python train.py --d_model=256 --n_head=8 --activation="swiglu" --rope_fraction=0.75 --lr_mult_o=0.821 --final_lr_fraction=0.0 --seq_len=512
Each number is 128 + 32 x the weight over its row's rms, rounded and kept within 0 to 255. Layers, rows and columns count from 0. Numbers have three digits each. The size before them is the row's rms in percent of the matrix's.

# o: layer 5 attention output (transposed), 256x256, rms 0.0444, rows 97-159, columns 0-63
# v: layer 5 attention value, 256x256, rms 0.0697, rows 98-159, columns 0-63
# q: layer 5 attention query, 256x256, rms 0.0729, rows 128-165, columns 0-63
# k: layer 5 attention key, 256x256, rms 0.0724, rows 128-164, columns 0-63
o97 103:088104127118077101133154125112125154099102168120125107118082130088142174114104140115084084151125168129118060171130128160084121105120110133103110143149150136106103080129171051121201048181092060
v98 104:131106139088123101077169115186126149081117093197170061133150146099144160114185138105125096121079076129098148144088152150083129057115080102113152177163162130116150151150164130110104148093042128
o98 113:120150106108141123114155136188122143166111142142133145077124162137120172113165095162061076137138157079152123174117089119075151058109156113125127168142157121171113126142145114116101147195096151
v99 100:147097127135132185152048127099094180111140099118131077143077137178139068144156189152089119129134108066137155135138150122090131151087143105140124198158150110148143191127103161161144111136135153
o99 112:082054119128128189115139136096110148053173151164115078107116143159150080161177192181104118119159146188147116136153099144101092087123098117129098168111125108100096134182124196191113130129131102
v100 098:111123107131047090118121156131126131109144137139127143128131157131122132116172166111146116141182116138139102126167142165152114101089128079116117174076178132154148115119150126160147137097196110
o100 110:170050127146139148075151061123145133129118113115134142054097127076150117143130100151138165132188107094138145144172118176125132067121138094102136109104112132092133164116125163139165101192144122
v101 104:124181110171129149152141182104121104134122158167100127131186107143184085067137179131116147089104165139073113147131170173119108161129146103093117147160191126123160139093147167130197038126139193
o101 105:141118128138137139195126123172090141152197145128102103191096165170071122095121188074149185106185143080110068143153182138146144146146145093176095126164152115138199137109073178144157091154129122
v102 106:154132150082138133123122149108098152136148187085145099169107124084140125116174112065079118082157201112079155132132170140078065128157115117104178162074152078092141152134144164134130067120173125
o102 103:174175131108105089116071144143115133089120189096135133147106165054146148185150169053128161109116169120132065109127166172153114096147114122148121168099157186121173119165106133162139095102154107
v103 102:166128098158136167107148153090127033113111150107113121151120116135147156134171132120174154168095099091115155105095107143172140142132050186080097068152153119122123104178209221127107084087111104
o103 116:210112106168085156168138173090142114135137177120143143131104098122137127141045099131093110141146126146150143127125099165129171155137106145124076147109085122162173141128156188111141052135124076
v104 111:102092162101127098187145107090076129123173139135152141154084113120116086107111179096129162054115072134095125099135124167142097132142129129090107161124180092090094154069136143139125175126137181
o104 110:178153162134156103100123161123122120089153190107144144148126126181113135077169184127121166093192067154119165127108153115144100140097149141105096112100140179138127125116110103124102215191151184
v105 101:121137214125184054140165120093109105122166132158123137127167131112072094196163126125095170162099124099099139121148126100220142134100133125211119174131138108155122146137168119146101113109125107
o105 113:190157177103154120114166198082161152130164112119132118093112140148036107149197180145090157135081106170107119158167113127156102119130119117127112150129172163121120158131163125169120083096139094
v106 106:163037175119163133152130047113156046087165117162149117158159144121092162142134089076186097173150090150159135226169134131148145083152153146085177112143108109138111053118100179146114102172138086
o106 107:186111134148152090146159113146186123112139145136144119088144150173114142102114159097139165150186108129118114114164156099162096068117093115126121157174150098088144147121074127074078117140152157
v107 092:161092132113122162154060105085147116116169157134101125062116097142124146148079172140150187144141139180109112133124166134117168166171113076144110150143153164137148078147107172139104178183152078
o107 106:124114139139168153087150133126162073160150175152109147041116127134187138118096114091110116130122155153173078098164124144152135073149132100135123123164175155132057131078138132112065122192102095
v108 098:141103101159141123116126137108090072112110101103088079167114092125117161076160142118116139058194143130056178112189183166138168139157103121166138096046129093127096100162150117127158147110092130
o108 112:137097127105132179075088122198074150162144134137102139119151090119124103125117124143130131083113113100084225059189165143136100158098136126135158131090174134074098142146144132160090166131116167
v109 102:113096118177073143130140133142139096090103102208091119129133138181110120149109119111138094103063157100105150061120123179079144126131104092112076255130109203154156154063135151136122078179105155
o109 111:157128092120088131122092136116162084150159117173165173084115146165120138195100104079183055080056131092104190130100116100147154086161131117126117243084145163139142078138123154105134113161187131
v110 097:110163083212166066092092124102150156131159168170128160147160099102068061098152084142129166147108167111076175161175131092131087113118141114100157102141141115121117088132114107126053102140111117
o110 112:121131070119125093122143089108089200115136122120159126150181104119099106109186115222165146133115139193109166144131125075136074092110166119132144118091130122084052052157120101159124127145144097
v111 105:124157155108150108116124090083134024150150154127119116177169135110185045146183106131112163113155113184143121085112146097112086069167070136117105154131117163175101135164140189112120117103167067
o111 110:122131124136135125126148127083132065162129132100093123131154105098175050154156110157130115088132127072178127137099137140091118120171131099132110206134094155137134109181151123150088131091185110
v112 102:138123104167100106165170124117103102113101123123156094207203125137148144161115180092109089121137137123131137064111080122148156133149076074152110165128157138162132096182109165138133118121088166
o112 105:146110109114130135109106104154178163099098138122161096194161067135121101128126117126158159149166178145145114086138104169136140129172154117146081085125114114138117109139113095121157138126092112
v113 102:169127121133133074140091165089162069152136133139113089106115176070157126129082112093149137124139175120133129142099083161112141127119132084180157077099119124081195138119091107129121057174129132
o113 112:141130092158095089146157173124151104158134114135119069143136173132102101157118140069144152102035202088180098152147078104138128147138086158123116151152202129124127114123094134176094131204123131
v114 098:144075093135102153114127146144168115177153168127171137146116177099110131123142109155156141156098133108097166080108081100159090084147105133051137146146100101115154188104118143118093091077122137
o114 105:160157193104189099185176095149124107133151124185081148116131111142163117156140158173083182121110162117126126072129064095141142128101139123140190126121144145121147130092123183133167116146110157
v115 101:153142065146106125088106164071123133182163089097113100128169197129149135109091144152136129092125133160129114171123148134104195177123163151126231130121167107143140133095111068118127118096109118
o115 111:121098148144131137165113138057106079173147129132135118225152156114127167090119137080064072108132131132122084155107110181091157185143174124074185084150053103105136102087155072174156125141088143
v116 106:132115111135096123183122103176136144159139120134160180103148106129046125078108086091072119094094171158140110154178126130116152108127104145109133119102125065146156135119094160053166131099089077
o116 116:144127094145103127175098120131164134177136148161186133163148106142114097122046129171123142115077186108152117105135049167079166114148138152114093092129187070196142116115096118111161117134072122
v117 109:095082127134116144152167119116051087143121189101099167092112070117166147132128067087143149148105168112119156193162175130108191178123162102129044127120147153196178110147126124172151102114136100
o117 110:067121100141101081121157136104106137131121143150154154117126057094068161110062110119126118148074165119143118125139128136096212166147159159094104079112172206204149142122104107102211117140151121
v118 101:156107172089102116122142100126131125134153143000100103153131097165152128099078114159141110128128101121113138132096155114067109100136093103111126137205093106132080166145094107105157089101143112
o118 112:136129117071131126104079116158188129155131154132123187126158142162150117120104159150149146129152167046129111108080144111104118072142102114114126077162165157144079096120128088131128139196160124
v119 101:128109063117122141124065156079067130098115149116117099094147079090169160120168106063116139120138105117136108116115121066119166136111171191105071128125125138110151088164148164128158083132145087
o119 104:106103116128153110114145166066112181072097081104029130127061136107180160134140156095131114116121112115116113058094125085104118066130131193155135143083144171107105138181135126137122086121123119
v120 106:136139142109152106156132104107134060139140143091153205158068156084118077150143079097126138140160055025112127157125132138153133124119100164073148100177145109092154170147137142143172073155101109
o120 103:156126135119117178113111123085108097192108101088107189090129158056137112108130131099099149138166168056166122191120193155168093079118129148128143107137135050074166174098124118117133106112121142
v121 106:164147143161106160211175152102132143116103106165167120086128097097140128151144077161143117109174133098125100115118144121134112121151077156120131156107108088057167101070136134120102099138147082
o121 112:147139133160125097162089189112088102088125110159089131119143081136116117159108084138153162068162153138191147105181194127180139185147096157105119115132082095123136137163128137091139117119124136
v122 094:127118173128121077080129151118124114147109180108065127112149118207100163107132081179121128091121148176147147106027110050120143163149133157134146154098074108146088107135086133130178090150090176
o122 116:108141143180156125056115170127137086113115197115108097116110115183100166137155119107125193112175149102163143098140100102115092096096160153151175076089127101156154066182123134115162112108153210
v123 101:154165093059123144053150099142083140116090149122105172084148095137122134152141127132186149143096102117184108157166144150128099097154172139102120098134168106108155108068097146092125126097100114
o123 103:206168151122170131146147166148118048126149117130088109137137158127143167102164148185179092158160162127144122150132165134139090109108117089088087104138197080155114141115088201135144140097095104
v124 096:102122163115154100153046106080111093129166104101140077087124118099114111137085102144154129181204152091144062087121201126133127143082133107128126098158131139080153151127116034147111063138138139
o124 110:110164119125077122170101048084106121159159089157163106114109119126078118120064140187105167128124165102082177073109058130168112126158134111127115129112079104151178134175109118152077155169074124
v125 093:137122056094131125149103168089091138100113164112135107161088088126120087128118103075087096148078115195095142139152170081145129153149147126086141100179105131174110124182088111124145097115164116
o125 107:068140120115131197132129185112117120089138159080142155149093035089147076155187112109080136110107112182187151139136184150155148161189124076138140056187122062149096135149130061185146163070147138
v126 101:154172141209158110115128094102138129135069151135154134062062137160099161104169136119110109118140067167147121171132113140120199088202167130152138133138121115096172213180166155125144141155117164
o126 111:125101202126113154112143121129122160078095084112175138099111165119101172103146132188128152138092057135192135150120107122154116106145141148136113108069135085149130137199128164172138108111138187
v127 093:168132162124116153143132154064061131141114139192052133138128081142140139195132146140118104137160150090136096165198097091081171164133134110155114140168055098140153175081096149085116093139121188
o127 114:085143084102108073161092138135148135127134145115088148125145100118131150177160120155150109156135133101126104210115156089124115172129128111132136154179091130110113165167158104115131085148056218
q128 059:147169158071070162093127098118148118081163189118126137140147149112102142129138139143093117116121127133061070121135100088081088148114174071097147149121144123079157127124092107149174123110171165
k128 066:125103143159171128112097151087130119128160173111191103098075095154130154123092174182113122140124147134085138149092094108133137164134105137116127134114097130131165190162131090109071118183089180
q129 075:161124095125050068141207159161096159151099120113118119112122099126089162211126165069093128120153135118166064171134082096114173103114115160138133147179145117083142108139110131116085137125148145
k129 086:132148141182144167172128155073157131092149113099181094160108153112093097158137111065144094111100078130169125097129126163084064121126037130123162171118119090142134172192130180100150160125127195
q130 074:075106167109107103111142138136077175118078171139091120153147115167107118181194150087082109128122157120114070136143086114155120133173130154105127106165102142090124107107126119117164117143135084
k130 076:148175114142105135137117201099140118142112095075131129160133209135104135112127129110128125090075102155146117079133073131091161131144080114118100169120123132118129177156146127120188117166112143
q131 064:076177101109091106135141163126179143134121164154080100077148109101097195177150202100130155073147071183143095136124116114114172069104147156129145109102130137065137080125079174141095133144150149
k131 081:139106130114056121144124159137143124153071179076113145144137139148166102068172165115117153142120130151168148086148068114200130179109104121121147118198095077051122130158169117169130166163156094
q132 061:157178119174098108073119091161079173134128109117106099151083133100096195096123163120112151126150178142170125118136128160105123174144114151119098164132165110127161153163122121108137080139180152
k132 075:110100124115123110114139127156074170143138110152137173050143134104095143152170098125089152062117129153131130143109178125161193134089118106100081138198083099115165123115132111074117171171166117
q133 069:093121112078124160171126182163135134141151125172127123161081136119129151181079155111149139124122083133123120054126153077120151111163098145164187110093137163169099203185143116100143101154148136
k133 068:093124124171137157139134121128085110152115128084124089156133161103154195158174125151103172150146123183104135086110090129102130176132151082153116139169066159129143127182159113131165165136117171
q134 068:122104135082164112161130141105154152148103153077121141110094098117164089092115076139136085105139039121088090179140215105101099082153078141130135069128165091094118157091153175156082170135103126
k134 083:139147092155140151113109079166143115099104122104047098190144135162161063116134125130134124161162120093101139102097076178198082109086105125147131066085192092128115068065102090179151106116111137
q135 082:146129141173154168082073128120149138131152166105119123112125124141169163104138123158165116091139186120148166189119176158163159159103121163113133116129149139127112091079118132135078130143141175
k135 066:174176094134149152182071087071175098160150183116151114114102107105114111140113129164144129087124108097158136093121137096119113168149079113127172148058213128118108158145087151101151084135159170
q136 090:103120116065132193146122138147161090094147165080109169139121120137149097140140073114160152126129088087150117105139165144144118141102103108147156130085128112137043172066118152105126168119143153
k136 088:124106140085102139176124093103145096070121136127099138140153151102118063119150172127093112086158095129175146046101142155143144142116071080179176029079156149115139128097082147101153116082180112
q137 076:108163129138123106127125094090158070131149118160170113135137152109092101138139166150118142124107117138127168041108023143124166113098110080157081180142108147165099098169131116119158153113139101
k137 092:161128120131119100099150100140082121211156133187169127077118105109128176123158155127098154088078115135146112156079148127139198125117140094137112229187096126116171146206116153184148114165100092
q138 083:135106120161152147127117074147105110151145088181116101101161073119096074202167128163135113140155105144144138072117137152178139131101205103123124159115117105167136083191119129059129165105144099
k138 111:149104141107111111133131054191138108163150098181118168050110090112091153149162119101137174117120131175154107123165132118171197133175128130124111115140085122134134174180182143122138134133201059
q139 081:152125160198155122141109094097135116128138100079141091090113120086131099113147118092128069139105108180171107102186088173096117134150129107142179141130121070103130140171100126083176132154178110
k139 112:112095125152119150170132105110119060141086107138152115117139144089125118118113126137071144119126104118076124168167157119117120084163134087152086115119140101133119077175086146116146084119083170
q140 100:150115076178120155105135174147123072111123138118145110142109101094129104093127122076111134171152110116146161024142103131127162172102111162156122155055108112156094193151180125112123087164145156
k140 094:132162157158177126179098125075107129143180120129141122082121113057100170112102118142114113048106095121117095181114190126097119121143155124117154229129131115114201157196132146127091141141135124
q141 095:160105135160159107146161166168122195128104132122103151128186157152130079117164181144160102165165132106118142091109134097134120116089133092107151127159131079109123107082149061126140148113171136
k141 107:151091124127128164115131156128148090059130115080095148169103139192093076116111167183152142127176109118081157099134157091146113113093086093165161122069128132117127118113106095103124068151170163
q142 104:110110094116140110116131115130122111170075182151161158148109103141136106110097158144117096180139148104108111169104178075127149141127114173153164196101165135105119114136120188122057147101124121
k142 104:146127084087153087083149141132095133146115115127109073120106113163132157139191141117148109103119138152044120198146146169103116143139117163150146170121153124097093086114111116184107122145104101
q143 143:110151140070177176133159126104118121197126093119080123136116115129124216115168148085116158128131190091132104193124136129115164150109132175137126157140144099111095178145098151142103100134151167
k143 107:086114169122137106140133144155114116172134120117063180115123085130109161097128111187133164146167183114116156119161179080136079112126203104114096154121112103137114125109109093131136137098087129
q144 093:121098087129144138161171085174104167183183107167197119119144154174093183156112105124132172117059128103112161160139171077136128136121165149107120163179165149158112114172145142160091135149140116
k144 106:199141088129130069083192103109121120084104131147116080159106113132092134089125092078115133088135085106130157105162115126099167108127087168143126077162183095141155108142091121136087082162113093
q145 093:082087152172065161152156137140109144133108202149133163126157090088086143111150192098137161138159112113097131056175122107132113161167182111081094160140086158137097092138137155120169146177145102
k145 110:151120141083112117128083137091203177124111119117151151127126161151203156129093156132178108071144182148104146121108091139133063138122123177132182096122196163167193135088150059196144046118114128
q146 129:149135139088082142096155134159116068130162078114103147153137108109103124165131114147140164139093081145149149034122130135131162085142131077121155138118136110148119192106112123104102136125190112
k146 112:100144173101130104085107141126176170157140130104133094110135165116094124121120129194121133162149215129203166129123127072129151117131099125119146106160087097134105176121127098151133090183193114
q147 081:135151087137109118124150131071135114089120144139113119148163184175150071098159179140125131143158100121105113114136127150162072128114146116179178078178178140092120135170124133137110091142081131
k147 105:170113135062090112127119134065106154112139128092073124153162199145132139113144160134136168084124139140138101083141104133147083130157150056100123093098182106140128123076135103102154103112164176
q148 099:051146173110169107126134170101169071130116160098136090121157117161163170139173126126118110173147172138124096223102163084121147160097140123111109091118189141111123095130117130201102105115099162
k148 103:095160148087149126131147152121121129104125169129141105141159116147147163110169204101171136198107171089165099181112093061134151151121186134102099186109118105108114209161112160120126119095096137
q149 160:125143138129084136146151086150110124034105115113134131136146143107122119172128094154150144119074078164188149000122097091145112085135111110139117132092109140129081174148122156107149148133131122
k149 117:132137145150115149136101164155116149128199155159158123157131119136149161130122126151109128155169145104126085100106133067151133091126198142144094142134135150114082062107129138145108136132062124
q150 094:114131062107074114115126108109070109105120110146099119150137150151073135097135185122104101123163184117097121119070089150143113096078203108137084104059087122052170140127128119110122127096165121
k150 106:147181169113153114182142145111153083091166079121098127128136079145138120161100117124128127095145085088122152165127163118087097008155140151125118088088145088118166139124066177144112160091135136
q151 099:122183106096104138099100115125116146114096177105144098137130106174171125092132187095111167146191107097163062122174148112104076183078133124162108088136138129141124074103120149103147118072095132
k151 117:192158112110102069108127118145104119091178069129159042137144138104111116107133098080111166078152178140148137161159117121092178091087157144092113090135078128185190122107110120190149118177199137
q152 116:141150127161142074127117084111123121099121124171162152128100113179135123158139118137157095148085131170109099152123111094156120165144134091176173138088125128140131051130129097133137079194157145
k152 126:118124156117112140067115069153168120084067111131169158166096124127140151077119110171121062114142097193098132145092165109100155160186154140105115150122098192123128148174150128103105102101088140
q153 123:143154144176095082137132087118139110106127139111170122160209149141152132167082129145160108165077082152127126053088074121144100148139131089129093136077130134126105131185115095098142146131141132
k153 111:087115127117123105137112152115134130114133126109142130169101097114159105158120102121118113143150134152173126064118137140047142139125089145183204091144140185162135182076118125061142117139107093
q154 137:114143148130097151149123111070129146095104114119114167121122128081108135140125112135127107149107104139125123025121138077111138098176137097098138174093142135135144161190127133136174153090125116
k154 096:124128126091092106162098069128178105096058077115118174094104177153110127112143106074161144156120136173127084178144048123148125099175118100077155076073126148103128146162129169203174150114134158
q155 118:134125149148146136144108152085152148138127133182114087117090152096153155138143128103102112125117185144142114180140118105119146138081156192128154127129144120124136075111139166212152060093099124
k155 118:094088126070068107151107186108174155126145171088128131121103233149146158130126158141125105147168075134155121058075084135096142103125099093160141129116168087094071110095114140088199133125138144
q156 105:097114151136161135102172156141106135138135145133076171107142150157143170114135121122139161125138174163148121142085131101192162089121083139147192125121128134084117113115110148153121152145128156
k156 113:201129104160114116171085087106169158115171090144107061144144151131121122134170114145082156114145082155217106139111117109182142086126126095132179082128098092141081144119140157155101110152132114
q157 139:126153102093114150106145084137107149107124141134150144116131149094128066131086135115133138140099115158123174039139091118093123162172103076121124095063098146107170156206178140082162143111159147
k157 112:151142136085117120107132117157107140144159168126051099140134139089135217107120129125148114115101143167139133117137155118145142162125163101073129160095066109140118104123172092091149139044187157
q158 093:173165146149116084140118101111111102129069085125113126108061143137152167131157200167120121147106139164079115153120121051111132087163176089074125106135195150114162125129150071143138160100109088
k158 100:134138147073162123143096151154105109042145152120127115176156078132134076156138131150142123113199074102154142048149065134143111127158119097142147094090107088125122206113101146090118127130132112
q159 091:096067119098066194081107098099125132182080137156123138104076107102125160154118155154150162088147154126138144085079199075087137113123187059138102060148153171131136176177140128093168127102095121
k159 098:118091116124135123133113063164187129098134117109101173135141138111168172192128178212152097167136111130087095169132139097120146088088153080109107145167095110152111126049111098154171178128105098
v128 097:143135141119166070063202205128130168094172109116078134089112129166077111106116151065081106131103143150116144137092190172150113125151074126160124117077129200157101080147134121169123173126094063
o128 092:158121113188106153079111161136138100136117099090075116088117133112150175153176148118159083122088107115133145047076135091092106139095111096156143115156102171144051135145102094107115147082146127
v129 102:149080161115144121155116137152128141137124164111104133106135118134120179135102168143161130144141147120121156174103147122161095179154147137106142107101095129102096089204147124071119060103120180
o129 092:147112118133124178135117157133180108183164093149072114067112133078122141117098163105123122083086114126132092183113132150141122081082087181153159061149149073135137167170134098094116112113139140
v130 106:165128165087121145116121103150193131137096159131180115098131139165125211156109121147182112140107088081114123146131143172103170081140120130103174078129148140176104081161121115084137122050124136
o130 094:134188066071082159096186120087139114110107160153103152146159099157151139117122166139105082139119150158085164139149148106100103115168144092116162147106114101139151076093126150151193093148122125
v131 107:134160153095129077082103137158074100139127056159116100138128158132144168157112125161062106140204179150137108167138131129152119111136120136151122163141107196140156084163041140124110094175133141
o131 099:095146159156124087133055104129106176100133096088112090147115157210090069141198134098108114104178098154102096136141089160173127081118165065092114137091145096136188166125137129094147123147119129
v132 107:118140137094108148092088144129127127136157128104068169102122140117100137163193189236135153104090122154137162104072122139111136220136101136098129154103131161167107150102091116094164208085126178
o132 093:095114152140146117132155113121119171192093075149157128148145118096125100124141099114096120145102109130145151144123119065109187136083108148048118151255144208118132157092072124130117132127153130
v133 107:150100128179160102199141098167072115120146050124084165090153115100125145144112136083107114140119124198124113178131044119171122218145083111124151124148137158108123079099106093132122150159072172
o133 095:156128102145141147114105163175170147129140099127150109091110155081131097142104096061114118113096174163158129138171131179118091193164116161200172098105135114129121069140123076168155148169103147
v134 098:089185131184144116116164109117110125110132134124192103072055132113155127087095100160097122176150131140157159057142094124154129135161154127122141188185086136157088141151111156125141147175146138
o134 090:094061139118105115159128118109085165099140132129133111131144146123145144106064200120135139139153140093103126108097096142059161153160127157150171160134061132138190111188150118122154140142127171
v135 106:134116113171139110118147100128072110107176098143126103136127097108140122180131151078144139107162097124118109130106054129127134185130125130121096136156093152095175181174150158122159172175138112
o135 089:103102147183122108065136136143148124156168140141164162091121129101132096097159080036119075146162157154136091114113124139131158050148110170168122183094118124127094093157152181098121123154129131
v136 108:112184143150167140169101038093150099124126112135142174160133116117134084146131140205132161144072081120161150103141161142121121134163176094128157141137113176141112213120130095158153160145148122
o136 084:145188126129124121120040135160136108128139139125111067138121138140131100098151145133103099127106101135117086190134126175063103231088154126132179153096103077127127160158136140093105116187097168
v137 093:129134092108118165114093124135084127153120166169093155144111119114177152165121082094144155149137237150124167182108120145072129154068179101149100151052166139137168163149134075145165102157155143
o137 083:121172103118095112120148115159139124173073121124104160141159130086145117094166070143092142142137129132104151125146101083114082150106154066094123131141111076101088140138115082176152127116123072
v138 118:108165142137171123085158068132178101108141116151143133157085084130097124138168145109159153160094061164152138085127114148137119029172160147110122124154126175155097129128092146160146100098169121
o138 094:186103130130181155091148132157168130133147084162142105106136129158064176061147154166136124143137110177120115181147136137155149045120140137156146100157124129130114112125144099147075142120151119
v139 103:123106099167116149130130202104105084057125167118166099142149081111118097097119069137113142169112088138102154059109162101147145158176109095140107115094124165101100132122141105097161100077169154
o139 100:153111131065135185096159138076110131138128133118087114123096109016088141156130163132086182144097122127148136110092168162124164120142096108152119113099185122096154146121112137132127143025165155
v140 104:097164125181126071163144145096177196109160117127115142085096143150145127116099116101121118131150090061170136181080154112170100081113098161089140142117177118090205155084135175150117147116139140
o140 086:169060104091110148117165098059144123101116118096192106147117123084115154194144145171086148155163108124178155120138177128140099098072083205132150170094161120113146192107138130153108155149129156
v141 092:155170139096176139097128159156153145106136121110128167089138191141157135163188110126148185170132168139132075139172084047152171134081142138127125159126115136125120111113107211105135176159146161
o141 077:130111112133080155127124137078156166105175152114128192098175167097170074138146144183119111135123133072124180151084105096116102142114117122074134115089102177073112127187134113088151118167149125
v142 100:170169194130171149157160149133150163102112133134103151156160120182140123077140152111162116187121155139035146157171136137130192163130149190119061135077127132112158114134118097154114096106187122
o142 092:158161159206142120117109132110145073127103113186106144148092127144122081165109066154143091181133129098143099123087110047099132145139094117187168072194116143113093143106195143121137128075154127
v143 100:092137145165134185158073150113150116166109126081146113133137174104094138107169130124094159127101193105172143176111068120105147152139146132104169065099150134115108131172105117103150170108166143
o143 097:111092121103083111108132100106125111131107161103150158155147104106123113165131132201119165122134161131125148065044038183096160167154051170122176096110142093159113113118106137111101096132162111
v144 105:118104121119142058135127095128183115095125170135114131129084143153168148128118149149133153118147108076108049142202162067054101102159138173126093112082214147134155136143145116153127151109096104
o144 081:087091130152145106089080102133128114077120201155160169107126164175131107134166099170124099160071137112096156230130070084156124092110188055070102101111136097102194099139111117134124092130141079
v145 107:106163146102174138072130104159132150130175121125101149114118113147187196067118113133132113063170144134122121124145174143130136080159158044109151140144146174158130134138123137131045111131153153
o145 089:123141110078116161107132136127093135058118128138071185074126134180169095115078116126118110181171143117164130083125155104082129081089116125111145131127104132102096178118095126115116105100128175
v146 110:094153123059166083084102113143096114137103093102165169125135095162160120129089185107117078165160155088178128085102079146136132179112166180123161139106102151126136079157180126139139147169129103
o146 089:140135139140155196126186081172159129129108127126102100132104116153103191159158154132136128097064160160120188137109112093132140115122137134178154170082107120113143161141141136103110123151140157
v147 100:148152123150156159147112164083128101095095098143072100120071075098121109135163134084132140081231118191066183112147128122184100115138168078134096117151127120094181098186130248113152174154120172
o147 098:158134110112166150087104084193086127122103060155145120089121112175126163135115116077146141139136105136096117131171066132171091139138092134125126112101116086113078193043136109144103089208144121
v148 099:171118149110155167090130104099138114119130153121191100127137135085144104130158117107100127157121083166140138165138065084080138152099126109141083142092197169156125124126096057137076116102178160
o148 086:149096077085151127128122108152148131143132193146109143137171117113162106123209130106164147143059154146116177137186122139137102089137066135136189124083163189122080156125120093132085096102184132
v149 104:163088122184115143148083111099165113140140159160141135073093125119112122139177173134092169192124135134048131159077182110113146147121172115169117112071106131188103153124148082128096086166116130
o149 084:221199112114145125152136072135096097126131157130090092102097156084118148091085119098141151149108127182167101159132125192106128139162078182146143068117114110106180177111123126121095150101126156
v150 104:088139124057112083156095070157128114140092133126132096159102131114118099113119089142094094117104128120159104167150094140136132154123083117148138085103140092109051237102120195150041151142133199
o150 094:097120112136053146141133100101130121086060152073168119120109099142121167094089141103129092126101141151157109193143109138104105091102055158143175063142107097137135140115111121111101061107138117
v151 102:140082113122135139159102128100166110120144171084120161177140111109134115122173077162121124155118167188164114077134104119157142201119121117131073168168110130098098153090153124159105148125144139
o151 097:156111116123116122102166215104141114143134062066142151065133143138084140130135195127114171110150096145082126142110175197132168191131153123103149114227110104135083127145159179063091119151153167
v152 103:126159193068155135148148119081124121145155175146090153129125134128143107139081048109132151103129159123157145170120098102115146129147115136151121133124133101163140131127074134141070170129162048
o152 090:141141107125148110090117133101066116121151146165095161089165150151137128113133099138122095074127109109144144203136128117107106110107139136157165134141138147116156126092122084124124125073125152
v153 097:123118096147074106127099088171149191210229145153173116085145107156112124151119149091132159130159206164125118174136108115111147140171113162109093110094043135093149144117078149118106114177151125
o153 091:145126068087089057115143086076139166169117091179107106085151128163050136113100141176103198153171167104120065122171110132121122127135125113076141116166163128112119082175121105135098106151159164
v154 098:131140137166164150120127138070125150125088163156134122131163136129086138084157155131079105110108089168202077090092122126178116117121112134148166113171129151087111172157079149222123162144101111
o154 087:133121182142156126174144144138092121128146098169133110142117158150167137139127103134085181106149101170175142184123129061082081138158142155119103114161061090118169124163151165131111118101116109
v155 104:114124112162099061117128092123154135119110111118145104134170126121087174088152155137153160160166064113151128098140122174134132020126104133124124114123099124114144145136126132125113081169132093
o155 089:106107117184126074155121149145114132074085150161146177126142098119124121152134089094124101133122105093130140126205093111194082066110153112116129088157155081092112143090115104188161120137099123
v156 102:130058167138106161093157116117103103163160142137102126137135127182147124158125145148157115065099181119164116171072078162119149168108127180138076111102104053116146116130133067047096138127094119
o156 088:115139109098095128132127126099145118083115122152121081139120167107154140203160123161163187132113140100176133190170123160085118151110158154154126185175173108169150048140157121105176144124086097
v157 097:161114148085132155138115082119141116152083132118114138112137114106176107094134158118109115056139133143088154132140198122139143069148153089111106096102129199144170101086153137113130104100126169
o157 093:147128130148112137143095101153133160148155124150124141144147121068071142104158116138162060141127161139136115185191153152153153147172144081140123178123077116145151105120154118136133141070102113
v158 113:133115114119121153101087142132109124147152075122089125137157092188106143100127107180075164115130078135147139153133120109145130166072106138145077078136172146135116102099097110108117165145168156
o158 099:103033126108174135147091173133149138131118120128100078130140141171159135179155114124123175122150082145123137094086154090139141115081124099132107099144127092118124139102110163123077146144151122
v159 109:094096149092144152088140101058202146122164225091098164141087161130163134124158124133121180084116114169106097113084201096054133110157163116110118159149113117102124152140122147076112131106095139
o159 090:069097091097121088113132145123147146120116155111090129105131156127134220170168181071084093113157138115086072183134155131067123111150112167117114184141154145148063142174139133187135055155112061
q160 067:181168074090113161163065148097181155122131162102131189122145138150085143175170160146160097134143139126173141149093168086088153125111167096167114123142103111058155163121127083144179139097144127
k160 109:091106087153089129130131116153130163204090118173120093161120126095146141082137157071121118108165127169078107147128107116136134084109114095155107101144173058085114156147128181140201112082171078
q161 100:087170164107151153133173151126109096104110145094136147167080110166120192125074118149126128123059169161126171106146124101137137105166074085095121116158128160133122077128112100105161140134030144
k161 089:155083124150139101107047089143110132110129151087198132189089095139147117103124127099100141126122122171105138110063085117146149120101137116132116139111133105150127129160129100147178194158111117
q162 088:172125157135131076113099096092143139132138109161099152096139074102154116133170118115157085158100126101055133165094148153173127153106134175142154110168135140072129033074120123177113146087187156
k162 095:104135159108156126150116109132140115126144134103142158104141142208172165116157102123096091133144151146123092171120104131113088131153148132090161119146112106091122102125164104141143139084145154
q163 091:155079121131119129166095073127058126069153147146142125125131117178140072099199159155107137151148155109144194124094110159106107126121165104129159141117131130073108145148187146162101152105198103
k163 107:116178115065123140101146127173127115130161068106154130073113183141166162085142143053102159102079204133138204160118127094153159130149139138104119129143146094161155127113116140157112094137172101
q164 070:174126085166121122102099139102135151069121145134171160104102092109121114159128161130125145182175160089169175071100080161091133157102138108128112124113144145108137116124128174131132127103131090
k164 083:082176030129100110078222112144136117155171058121204107138148114053095133126095106072141125003105129172127145137142104123135136087122114133128069142141115105137130138141181124045138124164118129
q165 078:091103147178086143151142153107125204156117112123091063131104101121149086134126141054137117128169132156152059118170056136091124151146112106147137143165072119107171168145142103153153131120133096